Part of a small language model's weights: 4 heads of 64 (2 for keys and values).
Each number is 200 + 40 x the weight over its row's rms, rounded and kept within 0 to 999. Layers, rows and columns count from 0. The size before them is the row's rms in percent of the matrix's.

# layer 4 attention query, 256x256, rms 0.153, rows 0-108, columns 0-63
110,235,257,181,161,140,174,216,271,230,213,159,218,236,150,163,170,146,234,282,190,140,269,323,123,178,185,188,202,160,162,149,281,124,261,253,217,243,172,200,208,120,165,190,228,208,203,206,210,165,172,214,196,153,146,220,201,170,188,163,191,197,264,219,142
095,199,152,226,199,155,253,193,241,195,150,236,174,249,204,197,204,225,192,281,150,218,218,264,188,137,213,167,173,137,226,209,185,164,210,202,230,228,177,149,230,129,209,166,160,152,117,250,202,178,173,180,205,189,186,204,266,165,207,157,230,200,241,227,217
110,239,173,265,186,240,229,107,239,144,221,261,182,146,170,258,254,235,148,228,220,129,176,141,264,196,177,184,247,175,238,146,175,204,162,175,238,142,218,193,223,280,187,218,197,221,246,189,153,267,226,247,223,155,151,200,301,215,253,203,237,235,113,138,195
092,162,148,251,245,222,122,153,194,169,213,213,158,224,238,126,224,259,175,171,216,261,188,134,223,251,175,216,221,212,243,179,206,217,118,242,221,156,207,180,159,253,163,264,246,139,179,189,216,275,213,202,212,186,189,134,205,138,249,178,226,154,179,215,197
108,295,211,176,178,248,171,211,154,199,176,234,252,123,189,259,240,206,165,267,205,152,176,220,170,175,169,165,182,230,223,177,159,154,229,222,232,203,235,266,216,209,247,181,205,140,148,247,143,186,175,257,226,193,232,264,209,139,138,232,200,176,159,180,168
101,287,159,167,154,187,212,182,167,239,201,223,278,186,185,223,254,259,193,239,182,244,208,227,163,224,181,194,188,151,192,229,100,168,145,238,210,169,254,157,162,253,197,132,160,182,203,191,146,247,224,279,259,239,164,204,150,185,180,238,205,248,177,167,193
112,262,195,197,241,111,195,222,243,224,224,244,269,244,187,267,246,230,171,161,187,243,208,250,98,231,234,226,181,246,234,259,260,241,204,201,233,190,211,151,236,185,186,204,180,147,216,203,173,193,159,232,154,250,195,189,211,196,173,206,195,248,264,192,200
097,105,221,210,191,212,245,271,224,220,284,241,247,186,193,189,164,164,218,202,216,242,177,183,222,238,172,243,240,217,210,215,207,263,173,184,177,159,192,196,137,317,224,191,218,211,187,239,197,192,150,260,106,223,183,217,122,194,232,290,161,229,211,227,158
101,210,241,204,171,175,233,199,300,208,169,145,142,144,160,207,208,136,208,299,241,187,232,272,157,158,200,183,220,237,167,269,242,185,248,190,149,264,151,204,202,215,176,171,227,180,213,185,160,147,180,186,262,228,191,248,134,244,140,214,210,217,253,148,207
092,249,244,165,207,294,317,139,211,204,256,220,195,105,159,220,142,184,195,192,232,199,185,166,194,184,201,238,221,114,135,210,117,199,237,178,153,222,146,155,147,191,267,215,206,190,197,219,221,159,233,188,192,237,179,190,157,218,170,216,241,260,216,152,210
111,244,318,156,272,222,215,239,122,144,253,154,174,127,161,165,145,175,226,230,214,206,218,296,224,190,217,182,170,186,208,218,206,170,258,167,216,239,206,204,188,159,171,206,241,185,242,242,230,168,191,128,214,268,208,175,200,211,140,170,180,183,214,174,179
100,276,217,162,230,165,238,243,140,237,140,227,209,181,179,225,221,153,134,260,218,162,199,145,174,214,214,217,128,181,244,250,171,125,234,221,203,211,197,244,184,185,229,146,188,205,233,217,171,172,166,176,219,238,197,169,190,252,152,203,250,263,190,189,175
093,257,208,171,264,124,180,202,217,253,223,173,233,243,248,237,150,165,186,164,127,270,258,230,173,264,213,174,163,106,232,251,253,163,261,163,233,179,189,184,160,182,240,242,161,222,208,171,219,211,218,193,183,185,204,174,192,244,188,126,171,176,259,233,224
090,269,258,160,188,222,194,164,164,271,155,279,195,150,183,205,173,175,236,233,190,176,206,169,141,190,268,177,150,203,256,286,230,146,220,180,243,254,219,143,157,222,222,188,247,153,157,227,211,234,223,290,237,204,220,105,200,224,211,214,178,223,276,225,191
091,259,203,247,221,197,116,282,167,169,206,223,187,181,247,257,267,230,227,156,196,202,202,173,199,259,193,260,183,220,210,191,226,215,218,262,217,194,221,187,274,180,254,195,233,245,164,226,249,176,241,159,242,176,172,138,261,235,183,224,190,293,202,199,194
107,207,168,100,169,147,168,287,212,175,156,176,208,238,138,196,248,209,187,195,147,300,190,150,238,175,204,201,218,203,258,162,166,218,130,228,174,202,251,115,272,244,216,188,203,232,224,215,234,208,196,211,205,124,220,179,235,195,178,171,138,169,195,220,155
106,160,133,225,187,207,148,204,161,164,256,239,167,191,251,148,177,235,125,173,153,215,158,342,199,254,212,188,169,187,259,172,199,262,224,241,284,188,228,276,183,229,133,158,251,213,234,188,257,207,186,226,154,156,239,236,205,101,226,192,137,97,223,206,269
102,240,261,181,229,205,295,182,259,188,214,113,156,166,130,151,224,196,221,234,198,231,241,232,224,185,205,176,145,179,184,191,181,133,269,159,228,226,160,222,208,206,180,167,195,211,240,134,228,222,206,211,216,265,160,199,195,239,167,194,200,185,241,204,174
094,191,168,141,248,218,246,185,188,258,270,269,170,193,187,261,213,172,203,188,213,189,171,176,185,155,217,214,190,207,184,195,228,185,180,246,171,204,230,155,195,182,221,198,301,189,278,269,225,135,203,232,159,242,244,293,132,201,133,183,219,293,248,178,170
099,226,183,95,194,164,219,159,211,211,267,134,168,203,175,151,194,202,175,317,230,222,156,202,146,244,150,194,152,286,182,174,245,163,202,166,218,233,154,186,119,219,101,250,232,193,251,179,130,141,128,233,204,205,208,199,216,207,231,172,171,192,190,168,265
102,213,158,252,230,219,252,218,197,226,190,261,242,154,183,222,277,171,135,193,235,225,218,145,232,80,204,214,194,199,179,235,216,206,169,221,81,185,179,224,122,216,200,231,165,223,139,128,263,248,208,156,303,169,145,250,188,208,202,186,237,223,141,203,193
086,245,210,232,163,218,142,223,161,171,245,141,206,214,149,197,214,174,238,232,152,205,170,221,182,156,181,200,162,213,166,209,139,186,213,255,148,282,108,205,179,229,192,180,159,220,191,239,186,184,240,138,222,185,142,207,205,211,180,151,238,198,135,151,246
087,227,212,245,189,200,253,138,243,198,178,185,203,253,148,221,271,224,150,196,201,234,234,144,297,220,204,153,172,193,213,154,219,211,164,158,257,207,131,187,212,193,228,206,156,124,194,192,190,177,192,208,214,197,198,185,328,236,157,210,177,224,242,253,210
109,189,205,281,218,148,156,211,189,202,192,149,146,224,209,251,227,259,195,181,176,249,205,295,172,220,297,189,229,186,162,190,221,193,225,123,292,173,273,281,177,199,97,181,232,217,203,221,286,192,163,224,164,165,262,193,214,178,250,210,144,178,205,197,257
101,285,205,267,234,171,212,196,166,214,192,147,214,152,201,220,175,181,137,137,257,168,145,250,242,259,193,186,186,219,190,204,169,203,222,132,186,139,219,161,83,152,81,148,212,206,262,234,217,199,182,280,214,163,169,153,211,203,203,165,205,136,240,211,175
083,243,206,254,209,260,193,239,234,120,170,194,283,155,87,187,202,186,212,179,189,210,226,188,189,177,207,203,179,207,156,231,117,230,213,271,165,138,182,253,214,167,232,214,202,145,145,157,257,277,161,266,236,184,198,230,210,149,177,190,265,192,182,182,274
097,206,220,225,169,201,197,139,196,163,210,154,238,171,159,199,179,154,207,194,197,193,150,231,211,129,215,167,207,193,171,129,127,201,212,210,186,221,171,189,155,225,169,144,206,163,206,189,186,238,245,222,243,176,183,225,182,144,133,202,258,190,195,171,240
095,176,162,219,153,264,194,258,231,216,176,221,166,143,182,218,230,207,201,193,207,222,121,168,215,156,179,195,264,229,193,232,120,245,147,202,195,240,219,177,179,204,175,219,225,213,274,143,225,154,193,259,247,179,202,228,164,224,238,232,244,226,211,161,168
092,226,212,199,188,178,183,258,218,190,216,171,210,172,186,155,216,158,219,225,228,124,220,140,233,139,191,235,185,167,184,287,145,184,251,233,113,172,185,210,129,151,207,185,231,250,233,239,185,246,200,176,192,231,193,105,188,283,142,233,241,115,238,195,155
101,245,211,130,184,195,195,238,218,174,165,224,197,235,160,285,222,227,205,229,221,266,130,292,189,310,290,170,169,227,193,194,217,234,188,198,300,165,234,187,187,181,61,156,271,240,223,166,251,185,153,231,161,157,217,198,153,124,178,194,128,234,252,206,180
103,141,184,285,166,243,156,123,198,203,218,175,175,190,232,166,118,181,155,130,197,204,151,203,250,238,192,192,267,215,188,135,233,242,176,213,194,151,146,163,223,224,199,243,186,171,196,150,229,240,295,191,145,164,184,286,255,163,311,188,164,217,165,134,196
088,275,223,148,234,175,208,274,264,261,191,168,190,144,164,279,219,210,261,185,250,214,250,230,199,256,226,257,196,180,215,128,173,196,206,247,220,186,276,149,165,275,182,214,221,152,216,180,234,239,149,279,210,177,148,117,127,180,100,222,179,167,184,160,182
086,145,127,218,228,238,161,178,216,145,212,191,253,156,155,202,210,201,132,186,244,156,146,196,241,223,211,242,171,164,166,180,222,287,167,222,183,172,208,178,269,224,207,207,214,216,102,214,202,255,145,173,249,255,272,248,244,189,279,190,229,180,241,242,143
099,183,222,232,215,163,161,221,159,182,181,138,197,220,303,195,205,194,140,154,173,180,259,126,121,235,172,207,258,199,163,298,186,191,203,200,176,214,249,219,210,213,258,216,223,203,179,189,156,250,221,173,213,199,155,133,260,222,206,129,237,257,178,173,161
083,173,194,189,169,241,178,154,291,209,149,114,199,255,214,151,219,227,151,221,168,210,179,181,249,196,167,209,148,255,166,102,241,252,202,93,232,235,300,223,207,206,127,195,199,191,141,254,116,221,176,221,236,249,118,185,140,246,245,217,179,209,235,247,142
086,229,204,223,208,161,186,248,264,187,221,244,151,207,143,144,134,189,242,261,209,234,224,264,186,186,161,249,196,181,217,231,228,176,231,125,251,191,206,191,193,185,250,137,172,176,142,191,255,147,193,245,235,245,180,147,230,264,133,223,158,178,140,161,149
084,247,259,205,201,183,205,214,213,149,172,157,278,247,189,216,164,179,283,188,209,202,195,227,235,178,259,170,204,227,198,233,224,148,145,239,185,138,134,195,230,132,257,216,198,221,278,208,316,104,180,200,187,204,205,243,186,173,257,129,135,206,223,246,258
081,162,285,159,145,173,245,279,178,246,238,185,186,197,173,294,256,184,191,173,66,191,199,190,218,177,161,148,234,229,209,214,261,224,161,182,147,255,193,168,318,205,148,177,184,210,209,182,156,156,257,139,202,223,246,198,220,174,159,248,227,227,204,194,199
072,226,163,204,237,216,178,153,176,138,211,192,220,153,181,133,210,192,265,228,231,205,243,228,183,206,235,208,242,138,179,210,213,194,212,263,210,209,244,161,175,214,156,191,231,253,232,156,239,198,157,100,176,182,189,236,182,190,223,206,161,246,223,276,127
075,301,243,122,188,196,208,171,199,157,222,169,240,180,225,238,146,142,239,185,185,206,193,158,250,196,162,181,191,188,247,260,155,204,158,270,261,188,159,247,211,180,200,203,223,174,198,229,180,243,202,233,208,172,170,200,204,209,221,176,204,273,210,226,199
078,251,227,201,170,213,173,182,267,141,165,115,181,218,186,239,204,224,192,193,234,177,199,190,168,272,194,222,223,88,197,151,200,164,241,200,196,251,213,196,165,192,218,255,195,194,163,175,307,132,255,218,178,226,211,254,172,221,192,227,163,191,205,263,250
078,202,178,238,205,183,215,184,159,252,269,144,259,214,239,223,254,185,191,154,187,240,206,213,218,164,132,243,149,226,243,221,244,162,178,239,169,135,233,209,116,224,219,192,171,202,180,202,206,231,244,249,182,207,217,236,142,243,182,126,185,161,202,131,181
080,239,181,255,244,186,164,218,204,268,155,178,210,206,193,184,163,191,222,213,150,257,187,168,178,163,156,254,249,248,191,217,242,202,192,203,166,252,201,148,228,194,177,207,165,233,209,250,241,153,208,219,187,158,223,280,216,256,176,213,228,168,217,235,256
074,215,140,281,161,200,263,228,204,192,156,195,201,210,218,201,184,113,198,150,149,198,263,212,193,204,147,229,273,252,209,199,220,170,180,283,192,277,204,222,232,200,150,182,150,178,198,179,255,299,260,229,214,246,251,201,190,226,156,204,191,180,260,175,181
071,194,244,146,203,214,231,148,190,151,170,139,244,208,156,198,197,139,183,262,230,217,205,174,215,214,246,178,152,235,226,209,108,192,182,167,197,177,136,205,235,255,203,221,224,277,241,258,116,187,204,131,205,223,180,165,200,220,242,183,214,226,246,215,232
073,244,207,210,220,169,293,224,199,180,192,192,191,225,238,256,126,212,175,276,209,184,235,227,240,162,257,213,271,208,171,234,218,170,189,210,207,204,274,213,215,192,155,144,242,229,224,179,119,132,202,169,166,205,178,243,259,208,193,204,206,228,241,189,193
078,259,223,167,176,224,210,249,231,235,96,262,218,127,167,191,179,109,203,198,193,188,225,233,118,222,242,155,231,142,203,171,237,163,200,193,241,155,123,219,136,179,171,256,92,226,226,217,221,207,206,220,188,198,223,211,217,180,255,214,209,168,152,213,309
077,272,251,208,151,222,174,206,163,256,159,193,220,161,183,295,241,190,224,161,178,214,244,213,238,249,204,171,154,122,273,215,235,134,160,173,205,211,200,228,181,192,168,159,214,192,236,259,235,227,201,158,182,198,232,127,245,202,192,195,161,288,217,161,189
079,240,176,211,204,279,208,280,165,220,224,220,132,117,209,204,193,168,189,226,248,241,227,274,158,109,268,236,168,214,170,222,199,93,201,207,216,174,214,236,209,229,164,241,228,237,184,176,218,178,202,152,188,172,193,200,237,219,223,218,179,236,217,123,173
072,209,229,220,246,131,167,163,188,229,215,95,153,173,223,192,161,179,225,154,233,195,252,207,231,209,285,184,256,218,162,155,160,230,215,244,159,140,266,170,215,221,169,217,277,228,207,253,177,239,151,149,130,186,190,170,239,180,171,146,214,194,183,182,159
074,122,209,229,136,144,275,247,141,261,167,208,264,226,171,211,272,224,241,206,164,249,161,235,248,229,225,242,173,180,115,195,163,167,229,185,244,214,121,234,216,177,212,278,200,193,192,232,216,161,160,192,238,257,192,197,238,222,217,189,174,201,210,206,211
071,150,135,207,163,264,181,252,251,211,233,185,119,240,237,246,192,224,147,197,215,149,216,159,187,144,184,249,221,197,149,203,162,159,250,203,195,255,255,215,173,239,202,200,230,164,181,208,162,298,177,172,234,178,223,168,163,200,220,223,230,219,220,275,246
075,225,247,232,190,177,190,160,280,164,164,156,148,185,230,136,187,159,199,244,236,231,242,194,179,170,206,229,221,195,212,145,198,218,201,228,192,254,121,114,178,219,205,187,247,204,164,264,202,159,249,256,192,270,199,195,175,137,175,242,171,172,210,167,185
079,171,154,127,165,166,267,101,145,203,247,264,177,171,216,206,233,209,201,146,233,171,202,230,213,182,175,215,254,272,183,214,181,162,199,153,192,100,209,214,137,216,183,169,240,206,242,262,140,146,198,302,170,115,178,147,187,215,161,184,203,263,170,230,195
077,251,213,153,190,196,217,240,228,211,143,243,142,122,211,231,153,229,125,241,230,193,313,189,196,234,149,239,111,210,185,204,171,186,231,196,261,238,204,256,245,147,168,178,218,188,228,204,227,205,211,163,221,265,206,159,204,227,137,231,163,172,216,206,176
078,254,188,220,201,210,187,219,211,186,223,136,139,216,219,258,153,159,245,176,191,233,214,172,240,208,219,194,152,230,219,237,168,229,171,175,289,144,203,206,232,202,211,209,209,167,178,167,241,105,127,238,190,241,249,196,179,182,141,179,145,189,204,187,246
082,189,167,223,181,182,159,215,257,183,191,140,115,190,204,239,199,191,183,143,181,181,183,183,258,295,151,149,162,303,230,186,153,145,136,205,175,159,145,243,253,105,246,216,205,163,233,222,168,201,221,209,272,220,175,191,203,167,206,171,142,210,227,164,202
081,222,210,243,206,164,255,212,214,192,151,219,272,184,187,229,227,180,210,201,190,209,238,225,207,168,245,146,205,215,220,170,207,271,252,227,221,200,240,143,191,254,247,189,178,239,270,175,265,204,227,189,292,215,247,327,218,195,186,121,188,202,199,216,240
083,224,211,170,202,156,259,196,247,154,248,197,209,208,214,267,201,206,181,184,222,231,283,185,204,219,156,195,179,199,206,329,154,149,237,148,175,142,178,201,118,192,198,143,190,132,276,202,119,222,172,178,256,148,139,144,168,242,140,237,204,147,212,181,282
076,151,230,197,189,157,207,207,183,196,227,173,197,233,232,223,187,184,187,209,191,176,168,296,234,198,242,169,271,276,210,186,200,276,221,156,269,184,167,242,246,207,158,197,138,209,159,236,265,155,202,190,172,213,209,212,231,182,297,163,218,223,221,217,128
079,140,184,289,189,209,247,245,166,249,150,343,217,246,188,260,196,150,164,218,216,263,202,215,228,178,207,195,237,163,169,211,157,186,185,207,190,177,139,151,187,223,196,152,145,264,188,215,161,298,165,200,200,180,242,243,245,282,218,165,275,205,206,229,181
074,167,222,245,203,184,216,216,164,280,233,156,116,216,224,171,192,142,240,165,222,205,194,197,236,190,141,231,172,208,281,180,228,162,215,244,241,205,184,314,154,200,167,186,153,241,212,242,237,200,215,207,237,268,226,176,201,216,190,179,160,155,119,270,211
074,161,193,150,191,153,136,239,244,257,198,161,188,147,173,128,184,204,207,211,236,201,241,253,160,190,186,247,207,245,148,257,90,187,181,225,196,265,203,287,173,194,226,202,203,176,212,263,184,182,178,122,202,225,163,111,181,230,127,193,187,178,185,109,247
074,240,146,190,199,238,200,180,185,233,250,180,161,226,248,157,216,194,119,81,195,174,155,169,190,169,193,242,215,225,172,242,210,169,244,185,174,87,198,172,98,149,206,246,236,209,248,250,149,225,234,201,204,182,167,197,260,227,204,176,213,257,166,221,245
039,183,203,186,146,255,218,173,176,213,152,246,131,149,224,254,204,238,245,203,231,177,211,169,211,283,191,286,202,152,223,270,211,185,121,180,259,259,193,189,190,132,223,286,238,247,233,199,275,268,266,252,283,257,144,263,260,203,127,219,229,201,241,222,220
042,174,243,133,188,185,168,218,205,223,157,240,178,244,199,84,174,185,221,263,164,168,152,195,171,168,205,189,242,200,209,204,167,227,163,175,197,196,288,267,208,213,202,216,180,207,191,192,288,192,183,190,151,190,190,186,254,192,200,176,249,217,258,208,191
041,156,208,167,188,157,167,269,189,171,209,96,226,124,233,210,248,241,156,193,229,174,176,190,198,190,220,197,191,213,171,215,208,266,139,188,200,172,192,230,267,241,175,174,152,100,152,277,241,239,215,181,145,237,225,162,185,162,240,155,220,140,160,134,239
043,181,263,195,224,218,195,214,225,191,225,192,210,214,172,223,211,247,224,154,223,223,180,150,141,308,246,164,259,215,238,206,160,119,214,258,215,233,203,162,254,300,219,236,165,253,193,253,248,138,240,133,179,231,248,216,244,207,254,179,194,246,184,143,156
041,195,168,174,204,226,203,181,170,227,162,216,159,165,219,210,142,202,128,156,175,197,232,232,170,257,167,216,161,215,281,210,257,158,179,165,207,222,163,210,252,198,245,149,77,266,137,245,239,206,208,190,153,148,269,217,217,189,192,199,244,194,180,178,248
044,179,211,197,169,173,190,200,240,170,183,194,269,248,167,237,142,204,177,235,185,267,176,209,158,206,205,190,224,244,167,214,168,240,232,146,217,191,187,231,240,283,184,238,176,245,196,278,179,200,159,164,184,194,211,178,268,251,182,214,191,189,164,221,209
045,170,145,202,260,107,114,206,265,219,202,166,202,195,183,250,236,229,231,248,197,189,201,147,147,235,219,254,185,254,196,210,208,204,170,233,195,244,211,172,254,142,277,216,274,225,253,201,203,262,203,240,174,122,226,195,272,171,179,227,218,261,191,272,144
043,277,164,202,147,190,204,187,153,197,196,243,194,183,195,195,206,157,169,138,243,198,165,240,194,198,195,203,188,183,164,261,182,116,322,204,208,171,182,193,188,197,192,105,235,174,225,174,81,181,220,183,247,228,195,203,253,188,256,163,186,243,224,131,169
041,172,139,177,209,204,111,169,169,167,203,245,197,156,233,178,199,195,208,169,182,170,243,183,162,203,160,191,180,177,162,244,223,243,225,215,215,198,174,189,161,143,213,167,226,217,172,150,169,234,180,195,199,226,160,211,241,203,185,200,194,212,276,288,241
048,198,198,267,177,207,216,189,173,161,135,194,187,178,246,184,233,193,143,205,173,192,231,301,161,178,183,155,227,172,249,200,182,217,254,238,130,172,233,271,178,143,167,148,176,237,219,164,273,192,176,222,149,234,272,211,204,201,264,209,205,138,149,196,207
049,190,216,105,226,230,223,195,223,227,248,181,140,179,253,227,232,130,190,185,150,171,219,201,221,218,177,228,155,197,204,148,248,187,264,172,196,243,229,186,196,191,189,229,210,188,256,142,209,172,170,128,203,180,182,205,162,215,172,191,141,139,247,197,230
049,143,146,239,183,222,150,177,157,192,175,289,209,186,268,215,220,183,180,223,166,226,230,246,189,225,134,191,179,207,241,269,208,154,220,254,150,118,189,250,185,177,181,186,250,254,180,235,229,141,174,184,209,141,174,255,256,136,250,182,256,145,182,183,182
054,199,135,182,209,218,195,245,134,206,195,228,147,175,276,237,228,209,176,152,153,248,266,213,264,175,183,225,193,137,201,192,192,201,187,189,282,178,198,220,269,181,190,177,247,171,224,213,225,206,189,240,223,246,145,203,182,213,246,127,205,152,215,227,194
055,215,160,168,192,208,163,196,182,180,194,203,201,190,183,239,282,168,202,181,183,224,269,265,195,184,172,119,185,236,202,239,250,235,169,164,196,158,147,247,205,185,148,280,180,173,137,271,239,156,237,120,188,188,287,238,211,188,215,230,174,89,212,188,257
054,240,237,176,183,194,220,258,156,180,201,249,218,286,243,182,187,201,243,244,179,242,245,213,219,188,224,182,183,161,244,279,174,217,175,208,214,162,235,274,235,175,183,224,220,242,153,232,218,233,233,188,186,182,256,184,185,194,135,229,156,170,130,286,289
062,216,174,183,204,203,267,214,255,282,185,211,193,191,153,206,209,205,186,253,245,248,173,198,211,193,259,233,179,224,182,229,208,110,201,149,235,262,277,89,234,235,200,216,241,281,218,82,169,237,159,217,233,249,236,144,212,211,122,248,109,245,169,186,177
048,199,126,207,238,132,138,174,235,163,217,126,282,195,223,216,270,191,227,280,231,175,193,130,191,205,231,161,226,282,211,225,220,208,128,277,206,165,176,182,212,150,238,217,165,196,272,234,165,207,203,163,194,207,157,195,118,187,209,199,249,231,217,230,205
051,143,163,157,201,243,242,282,249,241,191,208,168,182,192,192,216,170,245,193,173,169,191,179,187,135,165,274,209,226,149,154,212,133,204,212,176,219,207,165,189,191,215,201,205,160,249,199,164,153,223,133,233,145,167,193,172,226,188,180,182,122,192,199,154
069,90,189,195,235,175,194,157,187,133,221,156,185,222,205,147,232,229,199,190,235,203,171,180,154,203,159,227,160,152,167,226,158,196,242,253,208,183,181,247,222,201,239,124,146,154,176,226,177,180,205,232,202,172,220,234,256,136,206,263,303,196,186,226,200
059,209,165,235,214,217,170,190,189,186,149,250,243,260,240,187,174,189,136,132,222,182,200,272,270,250,121,194,179,170,235,168,131,251,140,197,276,210,149,205,272,229,145,151,245,203,167,250,214,230,184,224,163,254,221,223,242,201,144,219,163,206,214,175,216
056,172,212,228,183,213,198,204,140,165,179,188,155,162,189,226,213,256,157,178,221,172,179,177,226,220,180,158,207,198,203,190,136,215,213,219,178,154,160,231,190,210,232,187,160,244,204,222,225,169,240,180,183,152,226,236,207,218,258,207,285,188,172,212,176
057,216,198,187,198,217,149,242,210,217,148,244,198,188,215,185,136,190,168,124,117,133,254,259,230,231,155,213,213,210,235,170,216,192,244,173,201,217,242,217,172,166,182,188,274,206,223,292,172,177,268,222,180,189,168,230,206,210,182,244,243,213,154,177,123
059,257,147,215,204,143,186,200,190,189,211,147,238,231,248,226,158,231,252,260,253,219,174,204,214,164,192,174,221,235,177,213,187,234,177,217,217,177,188,207,243,225,216,166,209,211,181,151,184,249,162,240,223,242,226,232,211,202,158,183,173,217,264,220,273
070,245,180,216,163,208,219,165,205,185,238,151,139,218,173,241,191,214,256,299,227,184,201,210,230,165,231,196,209,177,152,216,147,219,192,263,199,183,164,212,187,188,192,183,169,180,206,208,261,216,221,163,183,219,233,172,195,239,216,178,274,217,242,178,212
062,193,215,235,280,191,193,281,116,183,202,241,168,165,302,251,235,223,157,139,237,197,131,235,222,237,165,230,216,230,172,171,238,246,89,153,177,163,243,196,164,149,135,256,154,161,206,208,234,169,165,166,199,204,236,153,171,222,195,196,147,180,241,207,194
070,207,189,284,197,279,230,204,202,170,178,210,203,168,263,174,209,230,250,229,238,216,182,247,150,196,230,116,246,225,216,112,273,209,163,202,139,168,243,167,257,213,162,175,148,206,196,190,207,160,138,150,150,170,173,280,235,174,267,161,235,186,190,155,187
083,199,234,204,215,138,186,245,213,203,198,247,248,134,190,155,180,195,210,209,196,163,202,177,184,167,231,192,122,294,204,130,227,202,204,183,141,256,233,217,182,225,204,218,139,268,223,202,148,185,211,181,164,175,233,214,216,231,165,126,178,171,176,174,226
079,112,259,260,295,199,221,180,176,233,259,184,201,213,252,113,240,132,129,179,203,230,217,219,167,240,138,142,246,161,164,177,270,195,220,174,274,193,283,224,232,274,239,188,177,216,190,164,188,271,204,204,216,192,185,248,176,204,192,151,164,130,215,187,211
088,185,142,203,277,179,134,247,169,164,179,245,195,231,210,267,184,228,205,152,207,217,168,181,232,187,149,249,215,122,165,254,165,207,116,212,254,188,183,227,209,169,229,201,216,137,174,173,189,178,192,218,232,243,235,165,193,207,217,287,153,218,224,263,175
072,157,160,205,196,194,209,208,119,221,222,195,160,189,324,211,167,270,239,259,230,162,52,164,209,150,225,172,217,176,251,252,216,251,104,210,96,187,200,224,203,150,130,173,161,243,207,196,183,185,211,97,184,154,207,215,254,169,155,144,261,218,257,205,195
132,236,147,231,188,217,188,145,279,245,162,154,216,213,191,240,81,124,225,216,199,194,244,203,152,227,197,214,202,165,136,118,187,213,250,235,295,195,288,173,247,215,218,153,173,165,210,180,148,214,148,239,192,191,148,215,209,225,220,242,201,218,276,151,199
089,189,194,167,141,172,216,240,274,230,225,143,155,206,173,218,194,159,183,154,252,143,237,240,210,194,182,191,169,171,158,216,197,219,185,210,172,177,207,247,275,267,245,225,166,202,208,196,208,239,258,154,188,165,214,196,226,186,184,157,240,203,185,193,171
140,193,141,184,236,152,156,254,252,194,183,211,256,222,215,207,144,217,197,189,239,170,145,161,205,222,210,218,222,163,145,164,232,205,216,177,238,133,266,198,197,113,213,231,238,276,178,180,223,202,228,224,165,225,189,193,250,317,229,197,159,232,260,162,111
114,253,244,264,228,263,222,209,191,275,206,164,193,206,344,181,229,138,186,186,190,220,209,176,142,181,188,148,231,153,280,134,168,127,159,234,153,210,251,189,203,187,125,194,257,188,212,142,148,231,121,181,202,201,220,165,118,192,158,198,160,226,252,173,249
158,241,177,213,275,251,210,208,190,227,186,179,204,196,250,185,166,151,191,215,211,194,253,180,173,206,150,202,232,171,209,208,208,117,219,131,195,135,317,138,180,196,185,168,229,253,131,191,153,226,188,261,209,214,156,135,130,284,148,215,192,179,246,203,194
143,150,177,189,269,157,184,238,176,142,192,298,221,214,166,233,204,228,190,147,175,210,214,212,256,161,205,235,201,256,172,215,221,167,133,142,236,202,209,179,180,241,255,224,207,214,179,238,187,146,204,250,206,196,192,249,236,207,259,158,122,248,212,193,203
151,252,235,157,215,173,231,248,249,146,218,229,275,273,218,195,236,205,248,201,201,186,216,231,189,227,148,181,191,195,205,213,153,157,172,250,179,160,171,190,175,136,217,255,196,176,227,208,233,132,202,201,206,258,266,185,156,214,195,237,161,277,143,132,167
161,180,227,188,199,156,175,288,138,223,188,228,185,195,135,247,189,216,219,155,139,172,253,224,203,243,167,138,199,204,158,177,243,237,155,185,245,234,237,248,243,277,190,176,189,167,194,215,189,168,192,226,177,166,244,212,175,134,236,149,200,185,186,185,169
164,271,261,221,251,220,181,200,151,123,218,109,255,179,129,172,219,219,241,183,207,214,204,190,221,207,223,254,216,179,241,235,180,203,204,212,240,201,205,226,183,283,227,230,177,276,86,179,234,187,238,209,195,252,162,168,183,219,194,184,189,182,189,225,176
170,206,125,183,191,221,238,152,180,165,263,146,176,96,209,272,178,214,208,220,181,192,147,187,187,158,213,191,182,202,204,270,160,238,196,229,188,169,169,206,212,223,206,96,216,247,229,239,227,259,217,130,244,132,172,215,243,177,181,195,217,218,242,173,238
163,253,204,216,211,206,266,197,237,160,219,188,194,172,193,139,185,176,102,143,304,160,152,233,266,270,162,235,228,192,185,129,162,146,221,202,195,193,260,269,131,266,205,282,116,193,178,179,230,256,186,250,136,193,104,230,160,254,138,218,171,201,199,198,230
168,120,181,216,193,165,233,219,159,205,259,162,287,201,300,168,210,228,228,187,224,159,122,157,181,248,225,231,184,239,177,160,250,161,228,193,229,228,255,139,183,156,216,220,211,255,193,193,174,242,203,159,64,235,234,226,227,250,178,221,199,223,185,163,129
166,130,130,198,193,252,210,257,170,245,188,197,247,201,169,171,215,248,185,241,219,259,151,222,196,202,217,150,166,188,247,197,229,293,252,238,188,255,208,166,205,208,179,201,224,250,207,238,300,175,163,193,223,192,255,259,162,183,111,254,202,219,189,193,207
160,172,179,261,206,194,201,268,182,151,184,224,216,204,154,200,218,195,149,202,235,178,189,237,196,142,186,226,251,220,136,199,195,147,204,242,182,215,162,178,221,321,154,205,166,184,232,166,220,163,203,257,244,284,185,155,184,230,248,191,156,164,236,165,165
174,224,304,189,215,190,247,213,154,174,199,168,265,250,196,109,159,148,218,233,211,170,178,184,185,217,194,213,190,174,193,172,152,173,215,135,166,206,121,209,205,248,228,209,174,230,253,257,132,176,175,167,144,203,213,187,224,187,169,175,188,185,208,198,268